config.yaml
n_layer: 13
d_model: 160
n_head: 2
n_kv_head: 2
head_dim: 64
d_mlp: 640
vocab_size: 2048
activation: "squared_relu"
norm: "layernorm"
norm_place: "pre"
norm_eps: 1e-06
positions: "rope"
rope_base: 10000.0
rope_fraction: 1.0
qk_norm: true
attn_scale: 0.138
bias: "none"
tie_embeddings: false
parallel_block: false
extras: ["local attention windows", "shifted keys", "gated attention", "capped logits"]
init: "normal"
init_std_qkv: 0.0538
init_std_o: 0.0118
init_std_up: 0.0538
init_std_down: 0.00528
init_out_by_depth: true
optimizer: "muon"
lr: 0.0115
lr_mult_o: 0.631
beta1: 0.95
lr_head: 0.00853
warmup_steps: 0
schedule: "wsd"
decay_fraction: 0.916
decay_shape: "linear"
final_lr_fraction: 0.0
batch_tokens: 65536
seq_len: 1024
doc_mask: true
train_tokens: 249100000
steps: 3801
dataset: "wikipedia_en"
Each number is 500 + 50 x the weight over its row's rms, rounded and kept within 0 to 999. Layers, rows and columns count from 0. Numbers have three digits each. The size before them is the row's rms in percent of the matrix's.

# o: layer 5 attention output (transposed), 128x160, rms 0.0988, rows 98-127, columns 0-79
# v: layer 5 attention value, 128x160, rms 0.158, rows 99-127, columns 0-79
# up: layer 5 MLP up, 640x160, rms 0.156, rows 0-8, columns 0-79
# down: layer 5 MLP down (transposed), 640x160, rms 0.0785, rows 0-7, columns 0-79
o98 101:531485485540498426549446449464474624534518611551505490533543588508464389521569529521537551473451520487543372534484520450432545402391526486365576456513455471449478498472529479563448429475559413429583473527517483600487555534488578498446507516
v99 097:470603539362557474523531549446475577504449523546468394448482459468460454524462458509470491526503481523599490540430502536548619463487492557560558469488504487471570528349547565479557541487515545444581474482442515484469524458499539471593504519
o99 092:515489466540499488465441540504562574472600550502510472439540432546659558442528557471418486486583498584444568438491483489497435472482560534474499391490457503537510437490459428470474543491478522489633539398527568500562500440463488457584395549
v100 104:534543480450490499508549411591480531513489581506477523471406516570459484544488450531571486518471513483487450428514489510621446481556545560504571434412517478462438546574575514486589538495506507468511485439495492494505444437538424466506416514
o100 106:477544464507469434532499536455448425451480561427584540437522468509487590416473535512492442575451518478459415531439574437488446414559411467490468518515508424480404482502534420454564505513481570509456564533592522410486515614529439571521451482
v101 108:539502490464458532445430601409460537581576529602504495491581535450456468478476441520532558536505490483468455389472530508499496580547447431501469515583496502566401388469478516461449467536486517476446532455449527513467443431544441484525499520
o101 107:488478506567550488501537502506516486555439368500582528410575475490498517516502492530490436614455489487557373543550455498465566503491557549428451429575560556453533496543498528523441446582468496440507607496522540503485575532460581450451547470
v102 108:416509547511502476412580515543503533483497486542604557438474453472473552464508465433478508491454451494500445423425540518419615375565511505415484505532524501457437488451459546539518531533499515470556498448463446418505552505450507503493530473
o102 103:482496468449497492510514603414505472549503482432412569497538497386473605503510537501502526509553568469505496505616521466497443587502498513494477430501465580393443575548498384487417399564528479548449524502580492496524503506504529428415453554
v103 103:426489464567448482440493480441502462559514552555524520474497540437476468528509469433475483577555524500436546558410568413462543555403592507499476506454540456460454557465542595531505373563472560461479510511486437500523457469501476486502435555
o103 106:462457500500560607581462545527564421563481494553529537547525489579479437530496514524481432496469511457447498426471519456468466500429444512547427517544369522490510487513505576509486493546512452512619526522554517538487497652449524445406507459
v104 105:493484538563527405455473492471567478456425438577529425538483494476444532543506498384534479535520510495528503511452502509491431555579553614575585494561470465452440429455510490448453415524551544477503507381589538532453602401513460480585527550
o104 110:502522515515477511537514496467501467508545491498532418523533510506536500480487525473510548513540485470492551471502477472512570534461603489484404537421487546477519496412428486447477551552465440470538576569561525448534429434412545498448399545
v105 106:529497535450532577485518482574534596454538455574468446602599431451530617583484576541490509590573477543504440573434464462565502451435558491440565477482582496529558417590473498523471462605436572455481568441497464435552475496438461512562490504
o105 105:477510547465488473497479571498491521492501474522514364533542546470486397478506495485475501550514477422484505399552610577492516511510445511454507523558513518498616549490555417528549461478532458504497553515490569532475492485570449426605339544
v106 103:387495455433487520467530516587516545572475506586498502563530443571516511537516437514537431496492455500438467472477588632470446509554462531587504540439467457556519467509485546559514420507509545497442641451477587485504498543445546512519598484
o106 103:485579482540526438406375509530545474418513492486476538509557567467419523487515568499505542509555434475477548553493484466523495607505451445489579498481448511421492508415450524498443478453498467480525491470490432605582508475561512497573387595
v107 113:488527573567474492446426489484528506490503502525527530482461445514465565515540476516559489450528498503438562607554487474533541531480430454396431357605506530490523425520412433557427506476664437484489553495518544439398456455525457444537479492
o107 115:427407517432531492571536553472505541516493507514506510478524548507422513475575473499495558564586539496523489523570457464512539482448494419456490459482496547629541483540353567492505438443492585569442636516537397564449513560509549427524488542
v108 098:452504501461470494447452423556610493535494497425535428473491408468538433464526556639492499472542409462509503490566442588562565447557462454467617533481540411446540562492497459437424494508534516602554559476488564494556500475603525493557428376
o108 099:564496471567474505468542574582425533476524502537446492544523457515407575508537496443495483473508583550498435444521598390523552499486540507547524531568493526520531508493566395490594473387483476467479602515497491520476401486493512489536614479
v109 107:517551498584496541416515526428584425472487496494379463447584551582514526589523579465495504493605475443518476550509503511407555450497497513446570558541590611477526504529582515437445624501490584482578549453452467444570443438455550550471499462
o109 107:502436432472431441400511526492430464525580543438483544514522463416417504456467453448552471469552485388616550467598571481416410474561471550568510503477541457561531478573586522586484451604505418587544485500458549484489422514517497412607535516
v110 108:569431547588414484483381488505473457461569525538484475490550454616400458541435544505567477445496483506492519381571526506500428412415557555500526458450513508488504489551497533469521519516441510458595567488474483528511479469467517549490499470
o110 107:559469521458530491504488494599523501423479505407561547505532541510480438516498426567439578471517512479608451577579514521430471500536521448514503497442583475433433596435552535518505507508499508445537487494513476584589530484483451519498569459
v111 108:466398491514448540455447486498510433461579520511485534322591324522549500516532593562329547493501459485438458482588448485566500469576460566517516474465484527559554487488515521486462515457535513546480493499516441511510555517416426541483592526
o111 109:593482514541444406476432515535459572511457512531533566436480503455491491530544520429549589455573480463534484454612418413454522529503539434549424504586507465478566579529550450461516407455542511526556514436469491399463431477448466464460531430
v112 109:454584412511522478484487495468586482533512467562495450494543474491495519580462504515538434490398481419413493513612464574420449525598541517470399461512531530493444439491544499520551541427489419528506561454559497505494545510594399500489541529
o112 112:591461611482566533457477444486529478501602393403455529429569456478500523528570389533542527551589548472436469459408521489607562541400489451520503564391480530578536503586483501430545560560451552541436474553533507457519420516434472458482456532
v113 111:479373434486578437470462511479479487551584390480528492473466468456580499510532462485542498523509517473492514541555507560513504436487424484480587500634463573468455476561444435552522443401524525509462441514514452527545539516541644429386546485
o113 112:552482505513435490493511378458621592473450380515451522501422599422581565512437481461520533522480485448525481487569453530488559599504490496511451473451566518607478493568477606469478624491476506503526540545518470527483542462595402473487544510
v114 101:435425538520428565470473505527518438488502474504530487437487545479508471443450415501478535471511450543530441545594478558548549511591462473438550551503555450523489484444507473504453525488574598522493458478450492521499571471507429557463514441
o114 103:559451438514517473451588434522465611433460489564507503520582495531414488494532547553390492516566487477545571450449430519509527534499478549506438443494409510500457490617489503484545558501525468390497489448543472472447532484517516510476531497
v115 096:483500508505423530434439501505543555438465406433486486526469430575512566645479572466438581517464563541403549592434445578526552429442444504528448535520449591527534552486488470534454578404425514426416501470516545486509484508512464487509482475
o115 098:407502480493502468535588412437453465526465469577509484439521504476438543497437547416555555565488464563526440421490554511499475420516489499533533459530482441528589487503588502452586497516543493561454527555508515621440445513558553488570472423
v116 107:526562546432570543463463523446573475550466463508467480433486444516451345524543502421544481506406513510479570453376444474542524467490479519531494548529568410428476514532469453548531476479480558501522534412538505513530394566510480472471462433
o116 104:440464476577521389548522461553497437564519502582503528520527490513513553421591485522500468433472561438503437506431483567518421519513482499393439415464462559525496466484559537486417499496498587475443556496515484603446431487478541455509447420
v117 101:529519535516588516530408548530579436447564463578511586480534514488489469416458456520463358427478506571417495471521523620467481506505481413470503504492456459482513537434464437414439525570515402554519558561541536547473443524512513452477539538
o117 099:555484449488587450479440487548531560581540393551513453503538495647523541446515548569483509507541555577521434592406453545518531499437539529544525582439483472519511496471419549554521513465553541516506463479397526548495432463540478472537518459
v118 110:519527576482470557487475510531538503422505499593592500572503499453486460465509455511497527455480490450493496550470530503558503452459517532496537530469580546510475516572520507494530500434522545563582532391539508435494470521551476432479534557
o118 107:408390457459399473583514436495523529518558492504461461392542556530539521456607493523528507452499482501407579554510467639495492625529529487481512492557482504414497494452478469417560422448536552469487498590461522506529523425479453455527430582
v119 101:471491483512616535439544548486514448537379511466478514475519419417536473579426517501469439546591530487428508555496532424448507476554449498485529479441472538513504526423527624474539468555503522617549452577539532522490594479518449580521497469
o119 105:551586506532529473557419505501360546503584529421497503540536451532472501618558543505534585483547491507539602522427509440510529535473493553475521568479552497484488502503535463486436504409415519531427431467531436462399457500531510488550518438
v120 106:602552487500418543478578477522465457494643528501504667458552520471537520590445466436438472571480548511474500562487358478479495517399557554518528516586499473494489492463538525533502503506527508494542501414549577477491510493498530545576541516
o120 104:509428514436605576550439469504532502519524474473550472520440441519547422511412578553450504548485469448558444388610520550482538466497534581420490535498511473505521442418541521473445568473522545486566464514434518472472423444474553520547482485
v121 112:499536533400468476528513461589467539446565402568449498542569497460447596471539499557537560510529546474526591409465547503501605378459637438537482428519547546505505466576509511466601471478387492544505471481427549615512485510484441416537451537
o121 111:511495534490514553645533521424531525519421478364517517474532558398496418480587441513567484467436492528408572484380456441465524509571514593516535475535492428412542425479488464557537470554584527419550451540469522501647484470542541537535501525
v122 106:568454487470518466584501500553543395569514486435508609407474448513509412491507550542534616601400524456545472568530432486467523508491495491448556493509497522524481481526501391426572479435502446507500467439571559520514498466425484496429475529
o122 104:577471529541444510526487484478521518563526605518395464503447583444445481470520488518500491445467501488516488479468452525448463538443513582518467596584526467464505562502541625461441471529471525462536422491564535454370499440611523553489583357
v123 104:462482544520458455530386462519463452415511473551531602542593623555486576531460534419477546516466405477436441556551493606420464542462512522467548546528470456534467555495502531458513532555587573451474426514457481525431541489497590496528529457
o123 106:587481521474515506425497483491545486501505472585461460540521533461463520511447464439445488509508587500512519495589467545535505515470553461536517465395433530487566477438458464490514443552482430390483512502444486536508513439469525383522554549
v124 099:464598452512450523474535407411476574443414543506402439492583542511506475614436524482529482498553583487489459501521509425573543476467538555543481442564556422460564575543478493496519491553517514530488530507467527521485495521479510523520523613
o124 096:498470578614480557475494556465513441483512510565651501523438486402516416536518493488492497589539540427500523420509516532469469362471600503540501566498451502539518454571478466557504512452419551495453437479436454545526564487443466495531474466
v125 103:492466548416480557479486596416463455504412569493516589448455495517552418598548502498512419507544524505524479539440433468387492482576525501457543419469532498569598468541504517429536467463486526450592512509516520498485513504502511457545485535
o125 103:420465447574478448553483532564492559411524475521442462514477523406485449492466535452486522586549510522502496508388414519483385408620527515548487465517585447539454538475527491504605476478527455516477468454577520456504519483560565440502543564
v126 107:424531491456466532536473498484476473564576469573440525515476560550530476560397490464545433480505540522554508493574596491461465495376550531544539552533492489441510504520524503427483600420541497499464432494499480451482497427597595436513547557
o126 106:553481440508476539423577461474530518480443489621522464494536515469462503523570467474411477504514506409423537545373556598608498527474457380399439461515480518566436470440499469534560445466482567515574437424482487542490580481472428402506516512
v127 099:375537496487462484536435536526443491479418456423472484462523536553529522532499426564470397458576491422549441536460479533484459422493518562480459508459579492474418550526559525470449496457391451463480533394551566543484644427523472470460446533
o127 096:518458502518457424600499415496496379460455453482528591579549535429483530557495535434468441528549446586485516518370541515554445505519553502568474454506431505419573540449461478548503555464529537479551456463493515412560463578435460460554522498
up0 112:407474433454388554465551501457418529420573576485542559391480479542471529577420517546456497480508557416431532465555525461480463379527473533458506478469401592548569517511422528451596500549520540523525483435472482477518467496523447458544558463
down0 104:535537550460479425539493489511561507487552473542522508529396527503397485422582488505556478528536512506529503519487438523656481488531476506524524591396616460419519548456580499533540423467502470514486487569502439515487459515537532541544446592
up1 096:478498459451496523482555486490450404463444409536534470464506522502458484480453486569486578499471549452489516552570528595513417497552444428366507545559488484427396480508547498509417470599513539462496445560545518551420555476464489541492476467
down1 087:554447607553625597508565371559492465532540504546487456518448501436533459490541485512488540583535608540455507541511499425453487503442577618485490502347478469554432552468544454523511533498544508513517481480461453497463493456493506505481530446
up2 096:348509399447460514492529471594488496551445458486476511463542527434450506498521481455498534457496438558575495562519474532468538555531541473487480529481469474470548514508528423456480513495617570402518445592558498625474522458448556393602503398
down2 093:586518379424378551428453410462460489473557587440486543508587385472504557583488525542479542481455561520473460572490425554444527436459471527417514458520518533490528564512589505432424509587487512554561502636450573493427493456521519478497512461
up3 111:458531515524530448495485458546537436531481576399423424419521547493455596465397488496502487622549477491507518500510512439525434547535464572493593545536512428460485510506513502480453507495497471565567458460519482557580471464482543555506479430
down3 108:556470510443416420516461522409478567527498482435549490503512553482454397531536433431534547547491441493501380423509513506459484498616444519464446408491447611544527549500542537499539420542544540440503432503480522459528424487485476460531535542
up4 101:543543475501557535471464523432470556482496443540488545405410494457479490481402503526486440565463576517495512436433434470443549528533439445513466471489495501569453597491496503450484502530517437461471538517510534514447445484678543568511507520
down4 101:523593496499539482510526427485514441507556475536570423483486526502512445464555532542503598550562440431496476564503497460563364549467545527483502506464492495444546449454458500623405466494439481519593365578563570444482546511535474472500443423
up5 098:493520528571532518476496509472592466490565482460405503493461391499457539499446486456496436558483469580607384415500484481461557498503548476517433430395449581504494515445468452476520441532558462431588535483564448499519489515403504474564464494
down5 106:583473523456356459584485509514458452551537473473547543562566459467504532474478600502511454516520511462407536446485477418587412452521509555586524528560523480503508460523546486526445466470497471535506487475477575386500456423624455478549472520
up6 104:598465466623446518448535470565472507565444485449517564520428480423498557539521492516521470484452450515467549533514404557442529464458457496390508514492518487471503560456515430453482616501532414504549510498551476509472503527478512471484493415
down6 105:426489617485463483548430495460573490577476510510549517490628487471549519546523411450475443456418452522529518570517637486516475437517422530530517533403505561488500521488565453445531406536469487436543417513462525405540465586594531568471492521
up7 074:434472597592414455475555458580506524588639544518447513542531471434546552407426504437497507496517483566552462508495402513539528576530500542521428566432501478580440498568519448596515551431537481527477534544483414506516533617501510575566540495
down7 081:505514556487455389458545498469541577459568470477509526528546515536519517440450448402538537524518504492480490483566519415540534566468523484505501515629408501518507430530502480527514483489497493557514598512446448553448475465529481541422568462
up8 105:507421420514503594458400405486511566479510497529464570494472498516484459533448624457520490542481504459461524515491535533557546411546575442486460548493497530499536502520458538504489353540418518511589538405467575446507560577479453501453511455